Weights of a small transformer language model: vocabulary 604, tied embeddings.
Each number is 500 + 25 x the weight over its row's rms, rounded and kept within 0 to 999. Layers, rows and columns count from 0. Numbers have three digits each. The size before them is the row's rms in percent of the matrix's.

# q: layer 2 attention query, 320x160, rms 0.15, rows 140-191, columns 80-159
# k: layer 2 attention key, 320x160, rms 0.144, rows 140-191, columns 80-159
# v: layer 2 attention value, 320x160, rms 0.17, rows 128-157, columns 80-159
# o: layer 2 attention output (transposed), 320x160, rms 0.151, rows 128-156, columns 80-159
q140 122:522458468470507488545525470543529482538526457482499514538475498529523457519508472521510484538480485527495460464470536512508467521486530476508488520546539464482471441505528474525524483488491490529518489512497472536506517523457514536502520509
k140 129:443476480480479489510515492515542517523474473509475497522520512470467537530504487523521484480487473505491472412491473509505473538485503496524484525493501535471485523521434478477515528472519532533502472471568512449529507494490537536478520499
q141 126:516513499532485536457492471516479515493481504432481455510515515501526504538510548530530508488485475492510501574469517528531498491573460534499495504486472527504498468505459513478489482531508519548552519476486482536501492457519514506548513520
k141 130:537561490468522545523508478481489488533493510487507474483506472485488546521484502519466526528428491510526469500507530492514503505518501494489481519517514535538500453475508515482521480486478531524498522447515450489526520488552542476498514483
q142 136:512562507475502510484516486503525533487517495519499530512543515512508503474494467480522534448520503470501500495511480512492496476470477511461461493467498482511482502454509493497551493482486513500446486548560527509539484530510519451468478462
k142 131:569500541466472533457534480449481498506529491495472501504487538527516486519474492491503468462491477498501489502470528478479494519498526525518460511519466510467517471478491503522465503456528480527493483515491504482490468480520484519513495478
q143 108:527493480468550520531513514502531497506497535505539480454486473462483472479531510520531506523478460524534489512484551507496509481462504459506474498504504490492503501478521537476531467509499528493550530464485477465526496497499512515482475542
k143 111:497508513460504509489487479509548472465497508524516539489510508512485524483537493491498511476508489481534483465479480462486497539466520502484509491486491503463484509464484456493508468510491516497527483513493534467531473505507514512439461497
q144 119:447474516473566495512538526492481520473505486488500474484477528503512485489488491531536511506493502508480524484479513545520511470480521519461441528514506466500513569477485477512495511496468534491512476504488461508515534509504517475532508489
k144 130:461511515461476476478485519475468530517452485470494500499520486481536463485529484518554511481496491493492543517467491513507484511501515486482520485496476424492512538527501498535520478543487474469504444524500472521548530492478487487490524491
q145 123:505518492521489490528477483481473491453510529505476491514497502526476483484454546504516508516490529478505490487537496510490532509494491495492548496483525514490523469477545498521529548482513529498486488523468526477478468538534506527532460476
k145 114:549463462581543518451506473523484489478492485537532520483489465487478552465514547498506523516516485454490468471507477515492472477470489496497481517485522536512503516525454437521504524466519513494478469460500523470485484502512510476541544522
q146 126:531460546529531513534488523467516499480484464468539447487509486509509514515475492532497525527489498478523510546498483503476521522503524516472438465576487493506474502532498508464519514518531521480468470529487509492510534506512486506484486462
k146 131:507495484460478474493543501480488531512473517476545510495499512482508526507531503510496523455445509481486546558489502534528492514478512547468490464524491474465491497485485481497536525486493492484534523534467499507504477537513448531485445465
q147 116:442503473542502468574550528511493524542470487483514469504497545512517480473519480503489553492505514510534478486472445517534496487526533529539472504503456474519503509481514482476498519498491526515459463486500504491505511510520549510508483469
k147 122:462452503532510508522517497491502503502450476489507496556541501500476485482502498518490496480518490498443535539523494494516502506481515545528478505519476489494474511499543521502486484527561468498481483515537513509520518487504513472535469485
q148 110:492497447491508525466517498480492514500537478487511494509529513468445485486491521529505520498528490501497490497475468503524483489533499452584517504466545525496499486497496512483492508511480490517544517490529539482495467514496493488524512539
k148 115:496450558480520542502471470542546468469531498504509472477528513526512474450483475469484514472518502497492463492549547532490523495490472493493497515558514503496480503465509548498494468470535547514477497478533471494497511497465488470497512512
q149 110:520513531465525576482512509502484502545455503522501529492508505504528523504546485510452494465476522503508462456473511468502441517500510503491497477507462479461533496536488511528511493468530504452485532471523525486541501481501512520519520453
k149 101:514535496505508530467444478515510494528526502459472478509530492505490495540494480509492473488507499486490527530473477495505520535490493503471546486556493540452504498496516554450522519492475548479510514527468531529499491506516519484498508501
q150 115:507458444493486442547481480512519514529524501478485567536535497516487483476538460444520501505493511517541489503485500509485472504506523472491474486557528473504465470441544488507488489529501505440518521521524482486509532507509489465461534506
k150 111:515495520490507455499514471502534494504506548486460523502509524490512525518518497504491479475532508483489523497487468523497489509483513490483537515466502468439456484494507489496463517457495485508466520530545489449501491534524538477458493487
q151 131:530496489509512535488504474474495486456503515542506486512480524485506497498493497520497457516520477510491477501506499479482520494496515489490505447530541495487506493516465545480518512490565522536493472479490505509512520496481489541519445532
k151 120:506483494493487536469501491548498539515489519495515465494468479475507477481504472488490507524510524491494478510532542563461491533512549493494476458518498508496482501501495513536564498494521516530557458521516516480488428507467473508543502521
q152 118:523451535514484502562496465518527502517512463538497526506519479518465506513474458535466431497459546481524470473525520515520498537486513481508523484489473463498476472503485451504493477484469474493515502510520486529483532466495464476533525478
k152 122:518528487540524508509527522481467498522471497469485527513517520520530479494467478525497525488489553507455487486491493510484509522515547472504518526503496542494472544541473493511448508500451555494530506469538496501507510484480513469499514496
q153 118:489515460468473524504485542483504500471499495441498499545477513479553491518520521504546509485483498501485518526465491539514466479506428538494444512491512485528486497488508458506504531528517564533530473505509499501503467529507507494493462478
k153 122:493459511460490515514505457531508504509476474489512464525489520506524503463495534501511481525454479480457537503491477466501481506476498518482465503522523470520516478512497520508516483482512500503470511461542447499476510479536509485488536509
q154 103:521545492497500487466464552458491506482477503506489498515513482514523528523497494519558509464466484481460506513457487494516448509496451470478454500510509487494481487523522498476469550505503542494499497489531503486517529469497476473439481503
k154 099:515485491444474487509468481525511516515523544507477474485478534509550469503513544477516485499485512510506500551488473470479516516501481517493546454488551510515493476501496486462499516470467459550486526512506494503516501488478496524488506532
q155 125:541510464540506496523488489486478554556510496562513479547484501496462487476541468456513473479511488532496510522468518498492481489527529505489508469472489481507478498481472469507515499477505521468525465476491481498501499505520520465483504537
k155 130:480482480535451486516457504507488518488470520535495479520490509538460497472537478499527489489538510496513528513493546506512478510493506501495510474490460486506438487483469493471522496472524491510512437518519513519504469468464485494448422464
q156 123:532523462487525505461498490501493480519470537520513507501498490481507516501529550547528469492469488536478519455491523493534518541513509501537532514483488469504506511492506522489469501422499461451527493499510470483502490505524550529524512486
k156 118:530492506508470484513486450555512497519484487529499497472505447502464515480512470502486526480544508521511450455514478455440519514519486461530501457482528493514502551511492537515480495513498504483514464516505528459548509547465511511499507514
q157 127:496569491455518509475502497469532540479461505529503468495474473505491502512476513501488493482499465486501516494478541513488519500468503463468471493487500500538537495457477466504518511462508483555478496473523489523530517518469488518470453512
k157 122:496500521510478528489471526482491505520548464481516498471515516514469490475499481501509501538456452528544497532496484505548463534492541516524445536495450505539479530509494504499509479480490470492543464498504512511524478476490519474538509535
q158 108:530467468514451487487482459506493464499461503500546493525463516439524456511539520516465489497492487539539530502491496508527478535527506478513499511501504458524515483534488522463491511480507493508487499458511518491522516514521517527481511503
k158 110:518513523487484508545504466539536485496466527513531446522489472476491449498520471509470487499514510500533472531515505480473483482494495497513458473528555481505503528502514495494493459493512534527482466500530542507527463448443507494500480506
q159 114:512486512512491475525478469526468498503485461472510517551486484527504488467459463527492505493525494485507515497516477535489528464482480482494482492484563478526497507496524502492563516493468474491525430504498512499508523546521560542515470508
k159 118:511489494502490450484495508461518522466494482491533486496505482523485509533495504521499482483558476496523471502514492542540456473515513516532506489506478512483495476536468558478502496473510459558504445499451510495494499495516522515528498531
q160 112:548456458524511503479507493520473515484487518520515552535514487474513505511519505488489493495564469523451530529538489523495485474510493494515493532439519499517485466481491514511464498481515489488496470483486490455558481510532489529508487545
k160 128:537475511501490510530524495506536500467513507478543473484465470545489532484495478469451462527515494489547486510515543480491490499491547499481497499532496484499483459486550517478503448508524440495486498495508552483512470503495517512449453529
q161 128:506578524468508517517488534483520486477492530530485553534530477444482498511524507496444485478511480528493504466483538503495494516511506502484559493465497493478506488499533477483480537480507505501490527530486542498512481528512442512481489480
k161 125:504478489514505523488527481555514496500479507526494486481511473539495521520470492509464546520499522473528495451476520480465500486528502493505501520500531499505505520502499491475504504522514538440513503476502574485490442515502491516520448494
q162 119:469536543491481509514485473462529483482480509489543519494518464496464516482515494514479498516470512516553498537476535551496531482510484535534458458490451495514517529514512453486529488523460510531480490516450494486509473525510532529479500509
k162 119:488521490520488542447523523515535507483433530517540535471453521504482503496548502516522548448493511483498527485468539467519506499516526505519490501515488480501505484482514523509477480476500536488503481506497531520506504495490499516535484476
q163 111:538501520500490481524473498492467500494490460513464487514471491523503485477517484482478463525503531478524515540505506522535506489523481486537519478461500500477503450473560493491534502515527496468540468494443508477480504497527467516469498491
k163 114:508491516524521484513482540483493544455507503478480496466467519537448514450492532521494507486526547495497488528520470476489497469501568483492533510467506524455458466525511473481510514503511506519470522474482552500470510490495475479469466492
q164 123:502474570481558496470505482492533474504496497511504474484503511504488496487484501525492496507490493545493531514521537526448552479517514500520502452512510533443542502525508452522493504529528468523514471512490530543500497495465466484468512484
k164 130:462491509508519499468503525524508513523486468506543520498461512492504510517468463521547522509469457516509502475509541517518450445465490488536491524488480480549533488518462504490528544469543525464533493573489469533470492499491476534469476529
q165 099:497478440468484479498536510515525496514474501504451480454481466483547480509472547510509494512528486512489465532498536499482549487463514493551479501481509518463506490488516532504511510492468464532499460508494475494528516479500474511499510496
k165 102:500521550525504488507476484478506511479500449460510545478525489491450508479471539483502494505502503507523447491478446453504528483490509503507506544480503518503469508494508499524487475532498462526515475509480466494553531502521487515502512548
q166 111:488532513501557544473546538460460489527496502513487460509511508508551519480526489475499529533494511479508462489495510479476467507506465507508501487512494525476542509491519461531508498513499515473515549463506500444495454456491532528505477466
k166 112:504507474522565498486449515539507464457523492526490507516529553480531492481508488493515481527504476520540522525466503494534543494476481509461494502530482533487518454502475496489492554519500503512481512493537502525462487531496485508464527481
q167 121:480497496476519487510499524512457497467496515522502515504514548535512482469531518512496513493500487449522535501507474521524487523484483507459463490478457494530514480469507519507538535506468525474473513563517468461544501495499479505526469534
k167 133:543502480489551493520504461469464456519481544496477474482530487557495502481538512501530512465469491456509538492466477503473533504494495505508483508492520487501507499490512491542473467490502459491478505534501501473550483472516524513531518533
q168 102:440530488521493474513480470526521513501471515514490464452463480494487490499471519522488512483494498479500484504495519496560537453497492527541515509447490483533535524499528494498492508477482516524492504479473524527496490498455514497478463484
k168 104:483474537542496523437487526494502509505499485504476493480497523528474436461485521506492518511474475540516489502499510465505509520528536486576519498473509529522535528530511464527479486511479474494500512512449529533514520495481504466508534482
q169 114:521480487501466482518510495486521517528494485514524548507492505495534522526512504520488487494487496538490524473456548508460511526518521432448499548479500481496547478523529477540500536461494498455491496447489503490486501497543496487475491492
k169 124:522530508503519490527497488527537466487501496496493537490466474492504496509514488497492465556470515523517503520498441511473466495476542475501506497512517539466528467505523506501521493519470508503534508504510518479526440507513491483454517494
q170 133:518482512470493521501540483545524503503556517481484511470537482492477498524491448484499473480527526510506514438476538499473466518499522482470524490530504503465466501502463507491544487499529520518481488494533520549483501540443472493520548463
k170 132:508507534471467542467516532489468475485514511470491487521494478497486494484515452532469467486529489500504501486501523517487489499488507496458483516550500550472458524506468485504515522496485561557567504475514473481470507443464468518504535477
q171 121:512488496556483469479439499453496485511494498478478454524489490494469468492505516509500488505489512477535524497500529494532527511506512463511512468531512494561508525500473483476493558492467509521509463491478491490471521493458527472477486492
k171 130:512493480533506475549482514491463483521461525499490520511564491512526518465565499483529521487511473516500517505511511499507489462509523525518479461509515456527454583529465497516466513443475507529481500519455484521485511514453518470506510507
q172 116:519491524480522460530560563505470496513523484500494530502488491497519492484491487492513518473510503474471490464531476460475425484500466466473511536513531489481515509501479506533462503495512514507510525535477502445496483495503454486495487509
k172 114:516489514481517500565501501501486462490528502498539472538512494497534564517493532470501474542483509467507529476469460445508510460509479486463509530517519475453527517544484479493526476514459460490524551444522501469492483485499454468496479476
q173 118:506517510494497524542485553450505494492495465495553449489454473494509548502437482473484523498489494526499513494474489482498488518530501466551479492512515502517510543511512501495516493513504512488502505501445500464513488519516566509516506506
k173 115:492485466464516512556446492509540533478515495450516505482539485512475532506489541505516492492527498452476527515571506512491495516518496492468547514552526499500461498489510529485557504499501545510464491519511534491525517473503505484465474511
q174 119:470506486504436488506530484552519498474541506492485528478477479535502499540489523496514472469530509475478485446536464519479484494477489556468479508500495507526476506541481537493477512525505476566484500547495524514507484502445456513500517512
k174 111:442506529457506529529512476464518505562530489485517494512469524520513502540489522526492474526537503536502508482493495483472505513522491492480500505521518500496537498521493471497458489516527474524488545522490481472497497476522518492518511476
q175 121:493512520511480469531552520489558542462499494552489456451483468488473474492445500462522508528496511479516488525516512505518522510530497492502516519519497576476525509486518435501470471499523465510504500467484495477501494452517473497501509474
k175 123:465521464481517491539489511489481536457550477508529530504483508512482474495498507525510527508470494460476495521492491466507485503497487515524523559472485535515536497490535418475508512544517490505498507491560474512490448502491495533486464447
q176 099:514492459533470435538489496489522494510519502497526508471512532532475530532454515481518519509502473477507488528494543520510516482517514538476532495497535504550494501511522486519513476488461532507511488532463512462512499516507539471491433496
k176 104:533531497496534486539463480477506517493439507522501514529483513548445536495545538517484521529467485462514521481485509519507459470481498481535509523479522495509485487506504462508479483473480492516510540493482495462504460508474466479487490460
q177 126:478484463521503486497495516540494496519545481475469513552523467518512540484518501466504476482488468510473520476501477516527504515503467496526478533470527519508474534469482484498458500473458464494497444500511505490492457529516524518479515522
k177 122:511510537461443457521523491507488500514496509532492496487468508499557543511464489495497495488524521584513488493507482486494525459538497516488517494476512471503472512523480528481465515467502478550469487486502508487517507528513526526496463461
q178 117:485505486514509478516449506548528538506472520502458521521513463481495458494512451509513477471490481512522575540503501491462524512529507486501500490530469490470476520463479512518500499506486483486475469527499496524515544506526466494495536496
k178 123:481483491525460504432518472538516484475483528522503552516496504510481493513521504539538489474484497493479509505476483468552517484560495542527498491462476454521499514536453500517477476490504489467516459468524486460493506483532514563487472447
q179 101:489483531464568483472492515483506511480523475503496522438511514513499499499508494512466475484509551526521510536533497511502507495493489514478497515498482515489526525466546479499463482506493481470482552523461498522522525489514427525538524508
k179 106:486477510479516467504538503521517481497522474489487514465497535521530516472510465502477483483511520470503525502471487486469478516491499456445488529517463480504546455480540443513494461503529500441520522470516517477474501499475493523484511487
q180 116:478495456494461503480469474564488508531444523489496462501517533488515476507565527529498531517543485486525501515443471482543484499500496523548518499486513510526486493523496505482498493516477517493483499456519522493488531508496491567483511515
k180 110:498491492543486510481498493502493476471474534528460460532527500504461432467497493488479503494520488525498477544498509505525516477450504528519433483515516537523489518490541513517484480507529476492488519523472483485503499513485528509518548513
q181 121:497466466507478470500515482485475468529528483506476517497532514477524503492544520410468478508546511500539494529492500508465516493535503541487505495473493485468489484459488532514542486550532514530508466509485514503514468480460525454484518507
k181 112:517552550490539482520511525497490508508480483495513483475500497473512527480489464481449490509505509503509541497485521486481531449485494497475496484472496491473485497492508485551479512490549525546488507516517495504481521506526477471478474484
q182 135:503475502486510496503490492504521492451495495467536544504486507514527533529443520490553473500471529526466517463477520526478515496499520515487534557487466498487491540510508460502468499481468512491490483550465501495463502500481487529509473501
k182 129:452479461511509526496493549504489499535493501482528545478459491475517467495521552541523486522499503493445489448516474482463489513528486500490505525481505501522505515525484465510469530527451521497512501520508522453504514432498523509465525480
q183 116:480507493501531452470514486513511534464517534501515535543509513537529554535522490531507497484525528478463509491516497523509489490483545541502471532507494505478507496475459518502471505448477470524492537502545519515503518473550466531525472488
k183 108:485510531492484491517489509479442457522513523489512513498524524515509505478502459527498505535495514523512505536501482515525525504517508510499484518465451488485506496479515496475453508549463488458497522470537466462491501511477513502525524477
q184 126:506511519505487489505493488479476504486471483481505493456519509531457522531459527499501492517466518491533518480514542495520494504530485461495544481524549510534490502525533474472529480450513505507480521480464533507439484505490525502515496469
k184 118:533503475493518494474508513485467509515487488507502493497485482469474541508506547509494495507501527551549468505529474530524432494524496469511503512513518546518505530512505465477510521464478514500516522458480503514484510504461465503529553463
q185 099:507504527447512496480524476430459474557539522484518543504531482506501520513544534482529532532509495488490511527473535502468501542501466526497516479519497532530554512530457474439519488509477490527513519524464470473490480478493523516474492521
k185 103:509548507544547531519481499485494490517468528487513485447552468523497521532536490483541486497482482462546533477489530489514533489445487524465479494544489512508472505478472495498457509513451502513499523512537517488548525515461462483515513494
q186 105:542518523519551490511521497525472513507486501528518446482485517505517505464515495540472512497492499492510471524521501446508512507476475504497477554461479482462531470495539511507447530517489507438502523512497490465506499475551437512512476489
k186 112:484484524538500501488539499507510447430526494469490482483467530513540534470480528497471514478501511486480502551472525447504552513494504493506483474491516534462539512514488480496484481513504485446502512526488537496499463497538453480490461526
q187 118:532521540482507474467504515506517501545555517489494551513527498500491524473490482475524524489502499478489526482485513468455493528495478455484535541498475483519539467451467480548475518548528451467506517505561507513508508506517494446469488482
k187 114:537534518510523503536498524474502439466572490509481512470487495528501519491473491476534497516471469486459523474526457490478507480448501490514510522490462510510501495513502489501463498477490524522524523498543505484467513484487489448503524537
q188 126:499526527523536501489516476488441454521503496507482488490529525536493479507490510511486483492500495477450505535484500496549503474462512498523516487496496515442521464524500510464486501531514497490514507496489477477521483478464454501481477479
k188 118:544489505503497514489518521465463496483527501483508484470483524532558485494500493487504540522496476540546479527492563478526519520533487524535546485500533515489466470478496500461511513508458448505539529512463547544503513529495494510537462526
q189 121:516527518462548498485511500542489509483526544463472492500499507505510483460536471483482468516472525525536507516474586526494506453468488504440500481500494507523500512457526438470512540544569548511513503514514499518494509505493492491454462519
k189 127:538519511518500497470506527474468470477510560509479474486505494498485502465508516529485489501480496505522508475486502509459467482477527461451504517482478484466486494503482470482508530484472498542515495550470499505467479457505562479481549536
q190 115:466479521539509522510445483527459428504515527490532499492523475506501487497490529501514510518498504416528449514541490522495529502502516538542476511480486509535486470510469582500504495508477496516509505517485507495488484485470502488530541514
k190 120:519491495564504501501469529454483465527461505489537516499505488469529476506497524455512520501538473478521489502475531526521522521500457543504462465458483501527490522496475490513446514503539470502509485472468510510475529510490568516538470506
q191 096:489504496505529487464521492508493506526506494488457495537470542515562496466525498465497473462504540503481501472488473477510485467555505561494517506524435495449482532470475499492483481485523520509463483518470446502474475481465513527469517503
k191 103:481497531502487522500503535524477522562515473510506505543520523437527519502481483516466466527501490545491507472493511477510559442549479537459488495485473489485484513525473508487508537504518487486480491477501507514510540504541489475483455450
v128 070:460542554504479503461510525489485504491500486534491491472537517506520501504471471514506534525479486453529508521510451492532517475510509506502479523503489481478490555536470495474531488505532525498471493523511503535490490446443517473541520469
o128 064:509494445473482469513452520493492497491472520478501515546510491492509490476537524480501472449515520541468510495508502517533483507525429472476529512490547501522519477494515472539500510468524478501479516499504490422476485501529505500471501492
v129 074:494486518495496477484482536538464493539494509496474501483486497504482478499460508542483510468506471502514509523465509534513501511509499471498486508489485509484549493507529476490510530509532499500505482498513449520491482465519494515459513472
o129 074:442497491481510479502543502494517483459512514527507472478517499466509450524560522462488490516474513456528506517497518513473524503524471511504479466462513477506529490493525492505514463514486493487509490526549502464523515511506513505495469513
v130 082:512450491505481573547494484503471496501488540529482543503479499462479547510519495539512491489502486511523471485435460495500519474520478484508517495524501467499440477506504514524526501486518536477514469511516484518499545506509506514475517547
o130 072:485511504511503510471483432505543493507548490479450512527499436497539494530534521522486468551479493537476491478522560485491513511479542526508505575492513549508492525484473506514514426477477477499474522495469490483509478510491506471519488517
v131 094:506480500493536513496496490474448495515466539538473544545459483474498517511484519524553456453507509499505532467514504489499515498491526505512513475511501525491473525486467490497477480509486482524490505506510455460522457526515490527503546480
o131 089:465529495491457487483551489539561513464504480504518445466513508499484479500555483500455554492529473520500478551508530519490527503527490499466489517482536498499532514509530516529509472441524498514492480490486516534499544438503513524494468508
v132 076:499450483478494491493487514504543488496570516490481474518504546464449477530487500542456458535504499536501519499482527491527514519514532478511528499475498475488485520512482523498469513480523486531522473497494476486507529460529532525503484533
o132 081:514548530511511486518533501499525520501448490525535517519491442507501511465505537467484551487508486470510517524467466486507503467543487482502472526478512505518497525491531555536466450482465487459493526525536491479519494485538472496545491511
v133 081:478484482486498467495490486464480483484466514522487483479511535522565496483484463535483465528462456493522520537493547525528512500485488542507530527529458493460501458493513494493511475525466464515544496509514517527507512502546531480506487513
o133 076:494529567467521562527495516526480474528532493512478498507508486465498511532454476471475511495506520475456501447472509528472505494497504501485479496479526532525543533510509515512491508490494542499459499514497507480515503500511492482459510501
v134 089:452493503532496457479531482483496509545480537491551496498469475498544470499468489457470486481486457420477491532493522508519526491520539529512549456508536531486473525499505490517510473491473505532555547505521516464466483489521498481485513436
o134 077:503496496468483497498469538517474467486501459529486495534479522503477506466482514502482505482515529495520466447512502485502498477477495503494528516511507488517538499501519483511517509471564501491468474491545455574531535476528469530480557534
v135 087:496468513472437479514494486473498485496497464493548519488498486510486490504534543469462487477509498564542503536504542486499503538522463514512521473455519540540498471436502477487460509527487473503509529487473484489492524512527524498482524475
o135 079:489557495484527481480523525516493531458492513501517487523463517479459527501467458501487504472503458448428498495497475496493524510553523488490463468485517474457529534527508506473532510483482510503495509549539532498511508494463528516525500486
v136 095:512490509471502462547487473489480495504507483476487490528507476473483531506470517512461507497544526504491562501464514511502496496512540482486498514514504484536539490545470486497463480521504446537494467487491483491493547492523511482465482520
o136 093:524483538515524505456504515470486495450529531503514513470496492457510517501460523486517494486487498493530504555469494506503503508502475494480478520509512512493486532460489498499486485476482540467521557528515479492486480535506484496562474510
v137 083:496517479513529495522496521478464533525524511482494529524500523497522528485523507510534518473507481531532497423505493515460470456526498503486507550502499525552523482479542524436484456520519474490512484524481493526484486515518493510483527480
o137 079:506493534503510476523566497505537474438471510499483472483490497540465448519505530489493473537491493509483490551493535478502505529508501485511485460488523484473524500497513482513514487522515501511518493525469457425490524478510489487515460501
v138 093:537503530496527560492516515512513521519531481512498493505441486506524505527462513501516496502479526536547481523508484450521457488496451483493541501483466513520557538470473476456531532511479491499508514474515475503498523484506521533480521519
o138 081:448480484516492470499464463498484475436464513477497485512563535492485498465519521503509489531502501463501520487495511539507527474513571516534488508495519512510433474509491508500547520504502516503511526491508522473495485536456467504541483473
v139 080:487532536487497536538501478507514508490481493527489507534530519570482527490490543499486492492480509492539529510464435470493440474483504491473451475519484505497487467518508539496524535458485534497490486451537524482496496537531512507457490490
o139 076:498512487524502501464502485517502475525528487500472501441518497471506497526503465469496532503504538489500452521516539528538508528518502479514533497495483498508527501493497499486451501554504509496501515520477475479462517477478499535553484498
v140 083:490480523501499495503509497482503498563494505474509512508463522526520544527521472522548520511486502493522518494447517527502505491521549508533498572513533523518550471464472493476540457521503503473508434458512481513490467507548528490501449477
o140 075:491523513504506479503485519479526500449514469511480412515492519472509450485448487477510461545499502467460497482511514488489531505508510486483518480520514524507530516481521493484475493489480526535493502530485486509568571497517465489446503474
v141 099:522495542522514533517499529536476481472487530533497488532484483466434524513522528494505466534512524504476517494497462506492501526497525484497502457484462460468471477548481512513496522442474526516486496475539520547474505483508506529528518520
o141 098:508571466511497535515514482505495528511491493462531505497516504491496506463522517494501545495493475530488502518493484517485514452506504522479485575470452532545507540470475537505488497485490500497477483504496515482515472486520505502540452496
v142 100:482501513531517544490529464502515495491554471512472497541506484520480508482499516509473536518496545467455491479509457490485513514516476519471451501482488498446486555485480497498529530471490517504492522531492453513503495506491500542519488472
o142 088:520488480515484446440436524553526517533462501537520537477513547465478506502520511466520505480522503505543505561521517485544508507482491462514549520476496468544475470507495513509475461545531451475523474500497506517489513441517494486504509515
v143 089:519492522488473527459461484453501491460495492480534523562444509501516521517447500507510464496480491540520495454520509483495538546470486531485523536527526545485518505514511518492469556501503464474513505547505501501477471517504476532499456472
o143 073:476528481508533485467593536521522513513499497517521449471509484490487470492579513503488498548488478468461482519510515505493505486535484476514440461468507446511503483522519502516498488488554484504473494476513494499514511500527514503490496546
v144 073:502516508521533460514497543525527549530446514499517499505530446496478490512540497486505434521494531520513505467505498508493451497456483492516509495512527510522497485493495503540509540501510513495480488509515494460503438481481504519479486480
o144 075:506501510471482480498508498463478489475554452464498499537476479485542493445458525533510510508518459536464481506446445494467500529503511510472536525508486484482515507492511494471465520533479501521541504486492484507487470540525537483488486546
v145 081:511490485517528481493523513522542541492552470475477527523547477517508486519498503477475426484493470519474487545457528512491507488509475465488517510494510524482543522519508521506486462506527470528530519508464500501479518520550501455505522492
o145 075:547520539502491533494487503493447494516472557518532512479477516474522543474488509537522509518506507489503507460472525486467482492471513510513477509539512498490472483469506517481508515506462466441478493520539542504529483491501506537513492530
v146 082:480544469487494460485490502538517476480509507483488451465471537484515494479505486510552558502457476467494498488480525535547476540478518538535516485502469467509432487472513504512492526497518492466493523568473421522514515494493496521504471503
o146 075:523475487543491500493521530445553531517504507492490527554497502523532517497496474504467478510538489539494491472499453459504494476492477443484512504467479484475542493493490476554501444508518477484508480469551540496486497524472486537534520540
v147 088:500518522518531456476498516483481514506525530516452483459449492471511485495522503523488475477480501516527484459483489493488438528480503489504528507514493525491526474487520500510415480520498507538531538538440452522524519449497512520484541522
o147 082:517497476449470522504527477544536517457515494469522515527500489546500519501502474477510516524527484509466528519506520515498533514508487512454451523494549484452483533477503499466547499514483492501499494477554523503500507531498524530457471504
v148 083:484516493478499485514501496519502500450482499529488482483522488504454483486512523501489512487495542457485524517523572500463527496473549512520486459505487509467499509534535493525505485495483505524455530538491505506522458532467445473494520451
o148 076:493450492495489474495482518533499506530517485505511511482499511507503551536494469484485508452482511526516469519496393492529469535473439525495575501492518516534491485540492503500466542519478537477514498485509509531486506476520515522484501511
v149 082:486483479486534487511460513464515527543485469540523488478515498491549514517522487483504481507514462479532455544516488495554520485498478485456553458474497489545509493468507516488549510500470488507472523474524533502484511472474500471495536497
o149 072:486509523482496498481500503494444450440516523475488486515463517495479498468508523516492527435470499517474534496522480550456473488518547483516492521509462478515522520484461482491492485485520514524489519488505512504494531503516510473520488488
v150 085:447493465501473484488539493474489470505496495549531513491485496436485530503502493533536505490505496526520466530539505509529507515525498526541505490473418456490505545544523523498485501480502495472475484518518455506512515487506468484522498474
o150 079:514515517529514515550523519540480510480481509479518496457512550522444498501527506500471511478508502463493527518507482512457512448493500502492535498481452526508517463503505536542533498456498494541467520509498562510483492493509507511505491523
v151 090:533470484528476484505497501471508502480481475476508510497460507508497499492570542540551531507521464480475548458483512543480513480505501538491491544506510470511488544497498492499530481503465444487515481484488498487464477529547491473503467524
o151 085:523501523507541591519489517471487494511512557518493498514499524503471473491461481486471488445486511524536523546465544468495476501452504486513500489525490525479491441452501461507496484480456511486501505547484496535498509496503470463514507479
v152 080:540518484509516543522505503510509538464484478514478520495506470499489512506446495448510464542493483532508502534480498480528466498460481506477498469536517507514452527502457528516465524549499509485470448470502478486492479538519504500491508513
o152 064:468491496475530502528484495470515479469470481474527495495513517469519546522509505544509519522533542508519478445493504474514495510513510482509510510499547490521526501498535465518496482475467499500522530500454510465527471503441501502521493469
v153 089:535534513533583506469510509532531548487473454515504529481501461528501520531458508486514510499516463523493518492499465509474502463490478466436504536507532508510526523457485500515508517544512520475485518478511450515477523525525496500480469511
o153 085:471434484477487494497451471476484500526534518508503485473525535474514522484498491483540469524494512460563456494489511474518527529469515536532523479527546485484494474513510481475500480536512456496545493477478503504543497485453529500497486505
v154 092:535506490459486529503573483527484454516525513462527506483465499519469540537498528500501527463522529535535521525474488492477534502519492480541490470488514496500544495510522497460494513526519494495501486460507517476516505527466517542528486458
o154 076:493476499559528491503490490519515516491469521513500458494521512508519490499568496474526477538494499447453485502546485503506511468489502506509497494529437491494476461472462536526529526480499515497477514498523510569488492457477464514527504509
v155 087:485529528521473493526493495498494468487488531484479515482476472536462507477496524485463528540513516505517505512536503511543530551507499518518425514546517501504474488515522522509531531469503487501441472536507477550481467490463513505511521482
o155 077:503523447504541465506530534523504518493452491488507500510488512464496503550510520545529501491473516522472483530495507468533500476543481469460522474444482495515537496496486479510494462511464515480541504507504504471528482456509484515527481491
v156 091:487498502531487523515520506495503503490507483547494499473468442464483496477512536490458496477565530522437529475519503459494470517498530479503507489475487505437477523575512531509472502461474465525472505534558541478441490483477500526505517525
o156 084:511467492483510486529486484519458465523492486445499547513501531497483492479500501501514528512466464497512485532463484540462476475454509566479476530533462494547468508466492540487542505510493531483535520504492464516521482494507493448518506499
v157 084:496554501516512499524518460496444533492515488504499490515531470511520488465472479468466480493482530501478481473488487539450426483469480504470487509498446517488477507507472439494453469512472495526492502479514506507508503519508476523467512548